{
  "num_hidden_layers": 12,
  "intermediate_size": 1024,
  "vocab_size": 8192,
  "norm_eps": 1e-06,
  "positions": "learned",
  "qk_norm": false,
  "init_std_up": 0.057,
  "lr_mult_o": 1.09,
  "decay_fraction": 1.0,
  "batch_tokens": 131072,
  "max_steps": 5664
}
Each number is 200 + 40 x the weight over the matrix's rms, rounded and kept within 0 to 999. Layers, rows and columns count from 0.

# layer 9 MLP up, 1024x256, rms 0.057, rows 363-417, columns 64-127
226,247,202,256,190,194,224,201,266,207,235,252,151,212,218,229,188,259,208,214,255,127,178,154,210,220,181,165,176,222,190,198,132,180,235,210,214,185,250,187,217,121,243,213,241,216,242,192,172,160,233,156,204,125,168,262,185,209,247,163,231,249,163,224
195,209,224,159,251,149,273,244,198,118,199,178,173,168,127,166,202,123,175,144,223,223,233,224,212,186,173,229,149,145,251,236,166,154,216,225,246,210,154,200,170,178,143,242,201,201,222,201,210,213,195,221,194,202,173,244,180,224,166,242,155,166,219,189
172,195,260,291,187,223,251,201,167,232,213,145,196,191,244,176,184,216,199,152,174,217,249,194,162,185,144,192,132,244,194,233,188,180,221,183,158,166,169,167,178,116,237,178,221,238,169,166,261,186,131,190,190,255,151,165,255,194,178,243,205,254,179,215
217,182,213,196,205,193,226,178,195,257,175,170,241,244,214,214,223,197,202,193,201,178,195,243,281,207,168,203,129,262,197,239,215,165,117,204,233,257,158,167,171,243,218,159,159,177,200,176,178,253,237,237,208,223,253,226,231,276,243,247,219,139,192,167
141,221,249,170,109,218,210,220,244,254,200,206,203,222,179,241,272,178,265,215,71,129,225,201,211,181,142,244,270,205,180,261,177,221,226,196,153,175,201,167,145,115,248,205,144,228,178,195,152,131,155,163,303,177,139,174,244,188,153,193,173,141,329,155
202,224,199,252,218,252,214,170,279,233,229,223,191,185,187,217,207,188,188,263,205,152,170,205,215,131,174,106,232,164,244,226,219,173,152,165,233,232,184,167,224,217,201,261,182,195,212,236,259,186,185,135,199,199,218,205,128,252,202,181,203,297,198,162
174,304,191,227,174,193,230,243,224,227,216,176,180,191,223,186,234,199,171,148,220,186,222,162,204,191,210,200,210,261,173,229,195,177,199,215,269,236,240,163,216,210,188,130,189,241,164,121,184,156,189,176,220,209,225,125,194,212,199,197,138,224,258,213
310,226,204,310,238,203,167,224,232,263,196,186,220,171,241,214,244,154,206,283,195,179,189,294,223,199,208,136,204,206,218,248,230,222,238,261,206,205,193,242,238,243,202,299,150,286,243,199,137,213,205,253,197,248,124,249,123,203,163,177,199,207,255,204
170,228,168,272,190,176,178,266,256,201,178,167,174,193,227,178,220,182,197,214,201,179,193,153,168,244,237,208,242,220,216,227,232,213,208,201,198,261,150,193,275,190,273,260,138,235,207,171,252,180,199,145,181,186,207,176,166,202,217,228,149,160,182,206
213,198,240,182,162,225,231,169,201,165,140,244,181,209,280,165,158,142,217,179,220,199,158,122,301,172,233,212,188,181,237,166,249,238,291,154,186,120,223,220,244,123,185,239,183,206,190,187,233,228,207,212,165,199,240,169,197,217,233,176,245,146,210,161
214,246,224,204,121,200,156,156,154,196,241,223,144,175,214,181,188,270,152,181,197,216,209,148,197,222,123,239,171,205,134,193,180,265,152,163,206,193,196,258,161,166,290,165,76,267,163,232,199,191,202,179,179,137,275,163,256,233,201,172,219,186,174,249
163,166,244,218,139,184,208,165,197,191,170,219,199,233,218,200,287,221,162,187,242,225,230,187,217,195,198,200,213,227,123,189,142,217,161,157,219,187,186,247,203,180,236,208,230,188,221,187,166,217,246,156,197,205,269,218,189,159,290,206,221,262,264,260
248,243,106,210,199,171,183,225,202,297,167,245,197,209,179,214,177,186,166,192,166,245,202,91,180,143,150,181,229,169,144,174,149,215,158,249,217,192,147,142,147,127,171,250,236,210,178,261,169,148,189,137,201,239,166,180,214,220,201,173,197,227,263,202
186,138,288,148,225,156,185,227,191,249,218,206,143,190,202,172,113,184,112,179,205,180,223,246,196,181,273,200,157,180,176,144,235,238,132,232,193,204,242,215,257,201,214,129,177,222,223,184,203,156,130,201,258,235,209,193,186,214,219,215,168,235,231,189
247,297,191,159,225,94,205,195,180,220,215,195,199,222,155,159,276,144,191,195,128,193,176,198,109,122,139,167,220,145,236,123,192,225,142,218,259,170,223,205,225,136,246,200,217,209,214,172,168,216,216,198,199,233,210,118,149,163,240,186,134,194,240,213
249,231,186,119,231,229,224,250,209,132,229,122,200,180,190,191,262,228,200,192,232,197,229,166,151,244,256,270,190,241,142,208,212,201,252,235,189,136,203,225,233,161,209,195,227,188,196,202,263,218,218,156,190,278,172,219,181,170,192,198,178,211,231,217
220,202,288,195,275,205,282,160,175,166,222,152,244,250,143,202,287,177,162,224,215,162,204,188,184,227,234,217,196,209,220,220,246,179,224,208,172,153,137,242,233,187,218,240,195,150,125,175,119,235,219,204,163,221,232,258,191,188,251,217,184,201,286,184
149,181,230,213,171,239,178,175,201,218,195,211,111,215,217,241,234,222,161,225,203,216,183,242,195,195,261,217,160,129,231,273,193,297,178,260,123,221,199,234,206,146,165,238,178,239,182,162,263,180,253,216,203,130,174,168,165,147,230,164,110,192,176,170
201,224,292,187,173,202,180,208,163,190,175,179,199,183,214,158,156,206,159,142,208,198,185,256,224,169,233,272,243,227,156,254,180,199,163,158,230,188,169,149,239,242,181,196,172,138,229,177,191,247,130,188,214,270,206,170,129,220,186,210,180,167,216,158
194,149,203,192,163,221,170,220,197,231,200,221,197,174,253,206,219,208,251,203,142,206,174,147,303,207,188,213,211,233,212,88,228,264,210,192,171,239,196,189,167,205,247,117,136,195,198,194,188,174,257,157,206,245,168,221,198,178,179,200,238,170,243,205
160,192,200,185,229,204,178,192,135,175,167,254,193,195,244,221,154,210,258,193,270,184,232,264,224,147,142,213,151,237,204,165,183,171,196,171,178,264,208,205,184,183,213,255,114,188,147,174,145,160,197,252,246,205,262,140,178,183,148,233,179,230,185,192
189,184,282,246,153,237,126,182,139,161,270,174,235,155,152,191,263,216,271,116,174,247,177,167,193,179,131,181,225,170,193,194,129,180,204,209,238,202,163,182,127,180,206,164,222,218,256,159,218,265,195,220,166,245,318,169,211,165,269,239,158,247,162,184
225,265,180,192,245,249,191,210,190,164,246,162,152,194,154,285,270,191,187,227,189,229,198,169,230,217,209,186,272,180,166,223,148,147,230,247,204,175,149,157,139,245,204,241,217,191,228,133,206,226,157,140,172,267,221,150,190,200,259,207,176,163,233,186
175,233,250,245,227,160,174,239,250,198,201,262,187,147,138,166,223,137,167,250,229,238,255,162,193,179,160,138,189,233,169,194,193,240,161,249,198,228,205,172,164,141,118,232,194,133,253,195,257,210,165,234,168,189,212,203,196,226,218,157,105,164,257,115
270,138,182,226,246,161,330,229,150,147,231,175,208,208,198,220,235,237,196,169,283,195,209,139,115,156,228,161,224,157,291,263,167,77,201,298,189,239,167,197,230,169,172,217,186,194,186,181,107,273,197,174,166,249,164,171,190,195,136,237,160,200,213,207
171,191,250,251,209,172,210,266,189,181,245,175,192,159,173,220,186,178,154,178,152,259,199,159,220,177,225,217,171,268,205,150,208,166,159,215,157,182,129,162,237,180,123,178,197,142,193,165,213,158,185,195,169,214,240,217,166,221,193,198,126,198,194,201
220,226,148,303,194,185,219,186,147,193,301,178,179,170,201,208,218,177,247,121,180,171,211,247,258,222,180,174,249,252,150,146,110,160,236,146,246,171,151,224,196,260,121,196,182,228,174,108,271,183,232,149,220,194,200,234,165,224,172,165,161,223,162,200
198,186,274,229,184,223,134,170,189,212,189,214,138,230,119,181,203,207,255,182,188,144,203,223,248,257,190,186,160,221,209,169,169,234,195,177,179,230,281,152,236,233,161,191,160,192,201,152,261,213,226,123,247,171,143,186,244,238,214,134,277,253,175,230
215,171,207,231,194,157,155,239,252,192,101,196,191,120,181,156,152,195,217,175,182,217,256,139,210,207,283,178,120,179,233,188,177,201,237,214,186,223,164,165,225,199,319,207,168,295,176,281,194,183,189,164,161,215,131,148,205,206,196,177,167,188,237,166
178,206,204,214,232,253,262,207,121,192,240,181,196,179,161,187,235,217,198,281,200,184,146,185,217,119,205,205,243,124,221,227,215,145,163,215,147,135,227,180,206,132,217,238,225,195,157,219,78,173,251,193,236,250,191,166,258,251,262,185,207,258,231,247
147,213,227,124,209,234,235,219,185,271,186,180,144,162,194,309,195,172,188,189,218,255,207,151,172,183,238,233,244,182,179,202,214,194,208,185,221,150,257,272,263,195,148,213,229,212,181,194,221,184,259,213,252,218,188,166,133,158,140,170,258,159,249,221
258,124,164,202,157,275,283,215,153,185,162,211,160,215,188,202,196,192,149,177,194,154,209,152,145,231,194,200,229,172,149,159,193,192,240,165,195,164,178,229,174,174,167,172,261,221,243,179,185,216,155,210,276,185,220,216,190,280,121,178,161,185,189,189
204,180,207,226,201,171,202,189,241,215,141,248,136,232,165,216,245,196,176,142,180,210,194,226,184,166,192,251,246,252,191,202,230,203,130,266,288,230,241,242,139,279,149,277,225,202,247,220,127,162,126,192,197,150,219,145,219,188,264,160,192,143,144,215
183,213,161,259,221,129,175,205,225,208,237,242,166,185,185,137,221,234,254,285,219,234,238,210,142,252,194,264,220,191,207,169,157,206,245,240,236,193,175,197,210,175,210,241,220,216,229,165,269,242,213,136,168,242,231,156,143,222,231,193,204,182,213,170
225,206,236,144,182,194,210,185,196,316,225,235,226,176,152,158,203,223,219,211,189,212,286,286,224,204,179,113,235,152,238,249,149,182,195,193,250,260,232,176,172,239,248,220,247,219,223,143,137,205,202,279,200,263,130,201,193,198,202,134,140,203,175,227
244,121,90,215,209,297,165,248,210,226,154,210,152,189,168,199,160,77,184,207,200,177,243,211,188,216,212,217,170,186,246,97,168,202,229,200,239,168,148,209,198,286,233,246,142,231,189,181,216,248,236,194,238,223,203,237,164,194,259,160,175,204,235,215
170,153,230,232,240,151,232,232,291,179,260,219,157,228,181,227,189,313,243,121,188,201,209,198,267,270,195,193,188,153,177,243,167,215,208,206,195,171,143,223,193,199,272,242,229,201,255,205,266,149,181,179,134,204,206,168,158,233,154,133,111,202,179,195
188,262,247,279,206,262,162,223,289,139,203,214,174,152,92,155,214,246,219,171,239,209,220,224,204,226,142,238,199,174,238,269,224,186,230,169,205,237,227,203,183,253,219,266,210,187,165,194,253,195,206,125,116,197,164,187,215,238,202,240,218,216,259,231
174,164,178,112,222,172,228,213,253,197,116,180,213,267,209,161,215,264,211,191,172,133,155,226,177,156,187,141,232,176,123,251,150,253,205,186,238,185,192,224,151,195,224,225,197,242,177,192,140,240,141,206,138,232,138,146,155,220,186,208,189,220,170,141
239,210,237,203,209,192,203,128,170,108,190,143,193,275,171,227,180,175,145,208,239,241,255,211,186,150,187,177,178,158,192,170,115,163,237,193,235,113,155,220,147,186,242,132,146,233,164,221,188,237,172,211,216,172,182,156,252,190,188,211,134,214,201,194
170,197,244,259,210,174,197,231,285,225,229,267,225,214,214,257,216,215,213,165,251,232,220,224,188,241,158,99,261,200,154,254,179,167,216,192,210,166,94,237,239,204,241,180,213,197,228,303,260,225,168,168,174,201,235,150,192,222,255,169,188,184,205,197
235,173,198,189,187,194,169,197,162,142,184,204,234,202,240,189,249,151,193,237,210,161,191,243,232,221,281,198,188,179,186,251,152,223,259,236,174,235,192,209,165,176,214,160,271,216,237,224,252,292,181,193,142,168,192,224,209,170,273,168,216,210,190,180
298,234,254,205,227,331,157,240,163,188,141,153,230,217,257,146,183,195,231,146,175,167,201,216,271,175,192,220,181,82,213,205,194,224,206,210,180,253,279,204,168,261,215,218,176,206,238,263,179,291,178,194,219,151,200,178,206,176,195,145,172,220,197,106
208,275,191,202,132,224,244,197,258,227,241,163,164,172,173,231,175,180,176,202,203,170,189,188,245,179,205,171,143,253,188,258,216,51,137,174,262,211,213,187,176,177,255,167,277,212,136,195,242,119,193,196,274,137,236,136,239,184,192,111,130,160,197,239
231,195,244,222,98,273,195,250,216,255,166,161,202,253,158,127,177,192,265,196,157,198,230,272,171,216,201,200,159,199,210,213,234,230,201,184,161,216,175,237,195,172,192,229,182,170,286,215,148,297,209,239,237,146,216,219,204,203,115,318,196,265,180,190
262,160,191,184,202,203,187,166,179,178,79,182,211,227,225,163,201,200,240,250,239,218,138,146,144,299,163,218,206,215,144,225,169,141,196,139,177,237,158,226,195,142,227,250,154,216,182,158,192,169,234,204,158,278,179,229,216,217,150,260,260,221,172,188
210,220,239,189,201,195,212,146,162,181,267,235,222,194,198,186,178,194,196,168,175,214,200,180,169,177,219,112,301,169,182,181,256,248,254,195,219,190,261,198,250,195,201,216,234,260,229,188,236,197,228,272,194,135,163,236,203,212,180,125,204,168,188,200
189,209,149,217,250,235,162,173,200,181,140,167,125,196,165,210,218,175,210,299,169,203,227,169,192,296,171,188,136,196,216,217,189,177,178,243,208,153,192,200,179,210,205,263,200,147,214,225,171,187,195,252,239,234,226,241,225,218,242,211,165,273,223,220
316,236,259,191,139,184,212,136,165,173,199,162,197,135,215,207,170,204,208,237,171,239,191,201,219,272,207,138,206,214,264,237,168,136,220,189,212,195,161,211,203,226,185,167,270,178,216,185,134,192,196,269,187,199,165,170,201,250,123,231,209,226,223,180
174,224,145,186,211,183,240,262,235,239,168,207,212,219,118,181,230,180,229,212,187,167,238,168,204,231,257,197,199,241,229,175,158,157,244,169,225,242,136,177,268,181,168,109,179,160,258,222,183,213,236,152,197,258,193,224,246,258,200,237,107,186,128,135
280,149,257,172,225,171,174,255,227,292,186,196,143,102,295,191,258,180,200,202,248,207,212,217,194,166,234,205,236,220,268,147,151,243,225,224,146,230,186,232,190,271,259,168,179,183,230,162,178,124,143,248,258,243,187,214,216,203,214,153,196,246,275,233
232,228,231,209,106,149,194,219,162,191,203,184,249,167,193,220,189,214,200,162,229,134,261,177,144,143,219,208,152,217,165,75,188,211,181,189,141,111,265,197,219,267,177,271,221,97,206,158,207,147,205,263,210,185,258,222,166,138,187,211,151,280,192,244
199,194,182,220,181,132,230,140,133,263,194,257,232,149,160,218,212,182,221,237,272,174,221,191,222,131,196,224,276,216,174,157,185,149,191,182,184,256,285,214,141,190,160,218,245,246,209,189,157,232,265,180,258,168,172,124,302,169,194,237,164,191,196,258
185,232,169,215,241,234,120,213,221,157,167,189,160,149,249,219,172,164,269,216,114,245,195,189,165,208,218,264,215,136,254,218,197,219,214,168,164,168,201,121,251,134,208,167,269,224,165,188,233,208,196,151,192,163,234,237,158,129,177,143,212,213,174,205
226,211,209,167,257,177,144,193,237,136,243,201,167,215,208,240,215,175,228,166,215,256,129,206,226,243,239,170,220,111,172,212,108,214,200,238,220,213,182,207,99,179,205,188,197,223,217,196,220,161,184,210,198,194,213,169,164,192,182,206,193,128,211,268
# layer 9 MLP down (transposed), 1024x256, rms 0.0569, rows 363-416, columns 64-127
208,213,175,228,134,176,174,200,214,189,242,210,195,193,201,260,181,217,185,229,155,230,135,210,207,208,163,211,119,129,234,231,184,206,223,193,214,184,298,202,162,181,262,173,243,209,238,253,268,149,229,182,131,258,201,209,256,205,107,262,137,52,156,229
271,205,125,267,173,168,182,213,241,205,186,219,222,292,209,193,239,295,256,176,249,231,242,255,164,198,174,201,226,239,180,234,188,211,123,230,180,209,232,186,232,177,179,195,187,243,190,209,203,83,132,171,202,197,182,285,163,226,205,121,199,243,240,280
181,212,256,157,206,230,216,135,176,227,195,241,189,213,188,185,180,206,156,234,267,217,252,244,158,178,201,132,241,248,133,207,315,217,228,195,221,190,175,191,219,243,272,206,173,182,199,173,184,261,188,134,144,186,260,172,238,261,217,204,254,155,210,189
187,178,153,145,276,253,208,250,209,258,195,259,142,157,140,172,155,185,158,228,191,183,196,205,201,192,286,162,324,181,274,143,120,174,225,210,178,230,219,223,253,266,143,170,263,146,188,184,210,199,230,223,160,189,222,226,251,208,174,221,211,161,197,174
192,86,212,211,119,180,164,210,207,212,194,242,164,172,227,189,203,126,136,235,221,135,167,294,149,185,182,200,171,193,315,204,220,210,120,222,193,224,163,240,205,225,195,160,190,266,259,261,236,106,180,204,164,174,255,237,205,240,191,176,206,217,154,153
167,227,198,175,222,196,207,181,142,227,172,200,135,221,238,214,225,161,139,203,165,186,248,201,190,237,287,144,120,174,168,201,180,178,271,156,244,134,245,266,190,248,242,171,166,143,162,227,180,157,210,232,180,198,199,156,235,193,130,211,211,184,177,235
219,172,268,243,227,220,225,209,173,190,160,187,228,223,161,211,118,207,218,244,175,144,235,178,168,231,146,140,197,196,204,225,220,225,171,227,199,144,180,214,176,247,201,277,161,137,218,210,114,138,240,157,135,232,209,208,171,110,224,222,187,203,207,185
192,172,231,101,155,225,202,202,175,156,268,234,259,224,149,227,208,194,192,217,148,203,214,185,219,182,191,238,256,215,242,318,244,213,142,162,209,190,101,175,165,227,185,198,199,169,224,245,221,287,172,127,163,189,257,182,228,194,248,237,188,195,120,201
175,250,217,137,235,202,172,212,202,207,217,246,237,228,135,272,211,171,231,111,200,202,213,183,146,222,213,293,243,235,280,238,244,208,255,221,246,183,136,151,231,222,202,244,259,176,236,258,209,172,162,225,126,169,271,192,162,194,164,198,233,186,208,333
161,200,176,251,232,141,183,167,251,253,196,241,232,137,148,201,224,225,226,196,283,136,192,200,219,207,184,142,228,278,288,228,187,195,189,230,202,200,202,210,120,259,233,164,214,201,193,212,282,138,186,202,196,207,181,247,205,253,209,139,219,224,151,185
128,179,175,160,221,251,200,257,212,217,236,213,191,176,220,202,197,258,243,157,157,140,229,150,166,219,208,211,180,238,262,147,244,209,304,236,167,144,232,186,211,239,177,283,197,202,228,157,209,107,311,209,229,167,175,217,186,186,149,290,203,145,219,178
207,249,250,165,214,195,210,171,124,215,206,193,225,180,227,164,251,179,261,184,157,174,163,236,171,233,242,243,199,218,223,155,173,225,161,170,142,154,319,147,167,243,203,228,150,180,139,165,220,140,166,162,148,236,183,106,202,239,214,162,154,138,194,176
237,176,215,163,204,188,143,156,200,221,170,227,102,210,141,193,144,246,146,189,112,188,209,189,224,196,201,162,194,185,147,173,245,174,241,201,248,159,242,208,215,224,170,218,233,215,242,173,274,165,240,187,162,251,186,248,143,233,286,237,193,192,249,137
233,236,205,254,219,167,201,150,237,223,167,193,244,180,181,219,238,218,241,188,210,174,217,177,163,208,199,194,198,204,242,267,98,233,256,135,135,221,221,204,261,188,221,169,212,190,178,250,276,239,236,221,177,238,218,196,246,169,241,219,147,219,124,172
211,178,168,160,169,169,170,140,161,217,148,145,189,152,236,135,191,187,219,187,238,206,307,237,177,151,247,248,228,167,158,161,87,155,231,71,239,187,145,268,203,247,222,175,244,168,170,167,192,186,195,191,270,219,159,272,190,212,162,189,226,210,212,167
149,217,199,173,152,211,218,174,202,205,129,150,195,275,235,225,236,165,149,152,168,171,181,201,166,226,231,202,218,297,255,254,187,181,208,143,193,211,112,153,256,225,179,209,182,198,223,219,171,199,219,227,188,234,227,249,174,255,257,214,161,197,167,205
198,203,122,181,210,215,178,214,242,196,210,183,232,185,224,225,225,128,145,227,300,154,141,238,131,205,216,243,151,185,225,184,158,277,176,190,227,228,137,184,151,123,212,169,247,248,214,254,203,173,143,204,237,211,177,195,238,132,136,185,214,114,184,189
252,175,158,292,129,217,184,260,206,153,207,135,177,185,154,289,161,211,257,186,135,186,209,197,257,177,197,217,220,198,168,233,185,118,216,194,265,245,238,217,155,111,241,153,130,225,260,178,206,174,195,143,267,263,273,165,240,287,216,245,181,138,197,250
210,262,136,301,257,133,131,211,254,161,183,132,259,205,187,258,188,215,247,159,131,193,183,151,225,217,195,159,162,243,232,244,181,271,177,186,159,206,228,167,224,143,243,157,201,173,242,243,151,241,262,160,169,178,213,172,171,180,202,163,182,230,132,213
180,233,209,220,211,232,182,180,193,233,206,150,233,172,200,215,196,149,207,200,202,183,171,273,249,160,219,189,166,247,231,110,184,104,189,264,223,178,244,240,110,207,225,214,143,194,221,188,158,205,236,216,199,179,251,237,207,259,196,193,200,191,157,162
171,178,254,155,187,144,166,212,190,203,224,165,148,239,190,183,283,180,127,194,161,187,201,219,216,207,238,186,198,190,152,149,168,216,201,150,228,165,214,270,200,291,227,183,290,189,264,168,206,218,255,177,135,242,193,187,227,198,177,229,204,247,288,187
162,234,237,240,243,168,234,172,217,176,247,147,164,178,113,97,136,151,190,158,142,178,172,231,165,253,149,220,235,198,212,223,116,182,175,205,159,270,157,180,181,193,211,266,211,221,169,204,166,98,218,202,180,230,173,184,231,218,238,226,151,203,231,239
163,199,190,148,196,268,210,145,211,131,158,233,252,207,114,211,227,271,279,186,214,216,196,205,153,133,81,192,257,82,184,240,213,205,95,155,193,239,190,260,220,133,237,216,158,177,184,135,222,239,226,261,259,134,243,223,154,211,239,170,287,194,187,194
174,223,150,184,111,211,174,178,199,228,169,176,169,229,155,189,201,231,244,196,175,218,112,208,180,238,139,217,201,207,205,231,115,189,205,184,223,156,155,186,194,230,244,202,188,262,121,172,154,192,219,210,218,242,319,198,204,244,215,191,220,213,179,178
149,173,231,196,218,174,185,184,120,173,204,265,214,151,316,229,217,258,119,207,164,282,225,221,269,171,242,191,152,200,195,268,152,227,154,171,209,185,134,211,204,186,185,258,276,184,238,258,208,277,264,120,168,207,182,255,196,284,205,196,235,286,167,149
211,220,224,211,294,234,206,177,189,199,114,163,221,256,226,201,255,211,179,179,199,204,245,206,187,202,217,184,180,219,150,250,188,226,215,211,130,205,199,217,223,227,259,120,165,244,174,199,138,241,197,188,229,250,147,183,218,248,207,279,238,155,212,165
200,184,219,140,183,135,212,161,198,231,188,253,225,178,185,150,130,228,244,212,197,212,145,215,174,201,188,198,241,199,221,279,203,210,276,230,188,233,163,180,200,242,240,266,155,172,249,212,147,248,161,188,201,183,258,172,197,168,172,210,198,187,169,244
191,185,128,164,176,143,268,257,200,166,216,183,269,219,252,249,185,164,200,231,201,229,197,164,166,148,159,224,267,190,192,256,293,130,238,260,220,186,97,261,201,179,297,210,283,128,222,261,202,246,122,197,161,223,278,145,132,149,150,251,94,160,222,137
178,174,210,198,203,215,201,232,196,304,209,220,171,182,209,268,154,241,199,247,172,194,177,290,142,266,212,209,227,172,235,268,286,215,176,189,175,178,223,276,181,253,185,238,190,197,206,204,169,231,113,156,247,241,235,148,208,144,198,72,198,232,171,155
281,143,201,194,199,165,274,168,189,266,183,246,244,193,204,233,230,193,188,183,246,149,197,194,189,226,211,192,250,252,227,211,162,218,206,216,219,250,315,108,178,223,255,198,198,219,143,204,215,249,224,194,215,137,168,228,159,208,152,206,187,206,190,188
212,220,189,221,194,207,127,171,237,211,214,266,219,191,203,152,221,152,197,169,129,101,248,242,190,161,179,169,185,223,198,207,178,153,158,174,186,239,150,140,109,256,218,209,190,163,209,171,146,222,236,143,145,183,199,176,223,195,246,211,203,169,193,240
178,185,200,197,202,147,136,184,231,206,131,207,227,186,223,119,233,163,186,191,126,253,181,190,266,233,214,177,196,218,195,262,155,267,165,254,261,267,237,177,218,237,268,223,226,175,135,286,144,206,160,183,161,187,188,173,211,157,145,191,246,250,192,260
137,222,127,141,227,193,156,225,182,215,191,272,149,125,192,223,139,212,185,174,195,264,203,191,254,213,152,187,233,191,172,285,201,239,253,178,148,209,209,149,126,121,200,166,283,186,209,204,195,187,246,219,276,171,137,208,181,254,174,205,213,294,225,181
216,208,279,198,238,245,217,218,137,269,182,156,219,262,243,222,266,163,228,170,263,245,137,271,251,178,238,142,130,214,114,250,202,231,172,246,200,156,219,212,128,132,203,197,250,217,103,157,182,115,122,199,208,148,209,225,256,189,165,114,169,189,211,206
51,195,125,224,208,193,194,199,214,191,205,134,217,192,202,217,160,206,148,168,205,238,199,252,207,176,200,167,189,136,136,238,184,139,213,225,197,225,161,129,188,160,269,292,136,157,177,238,225,177,215,197,217,179,214,142,236,182,263,211,264,170,243,203
157,219,198,159,166,177,159,158,233,158,211,205,231,210,178,165,195,220,178,261,274,176,214,177,180,276,274,200,231,234,190,171,207,203,244,225,156,191,203,220,127,180,200,217,147,170,230,265,163,169,227,190,175,138,222,188,192,223,251,224,158,238,183,229
137,257,221,160,180,206,197,175,163,176,133,197,143,196,196,212,200,185,203,247,100,137,191,163,143,164,217,237,227,193,165,216,164,183,178,147,171,195,199,183,216,197,242,128,231,141,219,120,227,193,243,193,255,147,231,211,220,183,219,224,299,161,213,190
230,195,178,154,187,222,201,211,147,232,170,260,152,215,194,118,176,200,169,219,191,197,148,149,220,130,275,160,196,272,186,153,209,186,203,215,133,212,212,230,228,229,225,204,160,256,191,260,189,168,196,169,147,248,195,223,185,199,228,134,128,194,207,165
282,267,204,283,297,203,255,187,202,172,108,212,178,234,212,210,213,178,323,211,210,285,219,184,271,146,231,214,230,209,221,135,185,221,236,183,189,134,218,133,213,197,184,173,204,166,200,183,194,158,182,218,164,248,219,233,173,172,234,235,218,195,251,184
232,145,188,142,207,243,267,242,184,189,237,261,185,191,244,173,210,197,189,113,144,216,182,117,161,221,222,203,226,204,222,171,281,216,209,171,251,208,249,184,208,231,154,200,258,215,183,109,212,112,172,194,220,215,224,260,197,205,285,235,229,197,200,202
202,187,148,197,211,264,176,248,204,202,225,163,233,160,155,201,264,172,170,235,187,251,221,153,178,159,229,231,194,165,234,217,138,153,117,189,202,238,252,259,207,200,276,201,242,215,182,135,194,220,217,189,145,168,241,225,177,193,215,250,176,187,184,141
278,196,260,185,288,275,211,139,141,267,189,163,137,178,216,190,131,283,228,199,191,224,190,227,219,187,159,168,152,172,179,204,126,208,195,218,238,224,216,161,197,242,345,223,191,180,181,182,115,219,224,217,124,216,173,166,234,270,180,220,216,165,197,203
145,193,166,267,186,112,217,182,182,150,201,197,197,227,144,253,246,194,126,162,220,130,136,166,139,158,181,219,169,201,144,202,221,223,179,226,221,197,187,141,159,185,269,172,190,270,276,205,203,176,173,209,248,148,161,232,222,230,202,213,270,243,148,188
184,181,174,174,263,181,226,163,159,181,178,172,179,189,224,205,210,154,258,166,166,219,273,227,189,164,248,194,226,198,189,260,140,280,175,197,259,143,270,244,196,181,155,188,205,203,239,191,189,222,191,204,159,184,228,160,124,225,206,191,220,222,194,175
205,172,168,127,217,105,116,148,211,195,250,224,244,75,147,253,200,198,129,213,225,204,185,176,186,187,262,174,223,189,184,194,201,168,145,241,232,238,140,239,197,216,179,246,184,201,190,176,248,179,176,144,165,257,231,192,217,245,271,205,224,179,203,209
169,164,151,159,171,232,148,165,247,177,228,100,165,184,194,189,192,184,213,183,272,201,174,197,291,149,214,137,208,134,181,164,229,249,291,241,192,207,206,160,152,251,211,178,195,187,209,260,193,140,133,191,207,153,198,180,177,205,181,191,182,149,234,240
183,214,183,160,209,173,221,225,267,276,151,156,150,155,155,254,238,134,238,257,253,188,208,225,248,189,173,280,146,224,225,205,182,200,189,183,276,211,141,136,295,257,196,224,162,204,196,217,200,170,154,188,234,250,206,193,225,143,176,276,183,168,148,215
186,218,153,199,209,223,164,199,125,240,162,160,221,185,164,213,235,232,197,223,203,161,211,145,205,267,227,236,230,220,120,252,146,263,97,236,295,184,205,151,235,93,203,188,151,164,222,188,226,189,256,219,246,199,256,233,221,225,190,179,250,93,155,231
159,166,166,280,167,168,236,230,155,150,248,201,248,207,191,169,246,179,197,208,234,223,194,181,116,192,137,189,188,193,215,206,259,233,145,221,171,160,191,252,195,152,176,199,165,221,161,174,271,241,220,221,206,210,199,226,169,257,213,193,238,216,130,166
209,139,211,207,220,308,138,222,187,200,195,190,201,205,216,279,182,231,147,214,213,208,210,163,226,170,218,141,210,176,206,182,238,242,116,214,244,232,189,175,120,134,225,211,225,210,122,171,117,174,301,186,209,171,189,264,188,202,176,226,262,293,215,163
246,209,276,187,213,183,210,203,260,231,130,190,151,273,161,243,132,142,224,198,173,260,187,217,195,199,192,176,116,222,179,265,287,195,154,245,113,243,89,253,197,259,234,204,223,167,208,181,129,233,177,211,135,248,108,116,189,200,176,152,284,154,133,225
283,163,190,166,182,258,213,187,230,149,143,176,182,138,227,232,170,147,184,227,174,213,199,200,96,228,184,221,271,151,166,211,157,204,219,181,197,195,141,196,184,172,116,206,233,268,181,218,149,196,210,204,254,186,178,141,196,186,176,268,236,218,183,248
95,218,230,123,255,201,138,183,220,151,201,203,221,164,144,144,279,212,187,149,89,194,160,221,166,235,203,166,251,202,132,210,191,192,154,249,222,143,121,207,182,152,259,229,214,202,181,244,194,168,122,160,185,183,256,225,200,210,202,274,186,237,218,190
208,121,219,214,127,224,224,200,241,262,234,207,212,194,189,245,195,215,226,105,193,219,220,184,246,111,221,240,139,156,216,243,176,195,189,220,197,235,140,266,152,255,242,173,191,191,146,201,158,186,199,237,214,184,191,159,250,216,202,214,190,198,175,161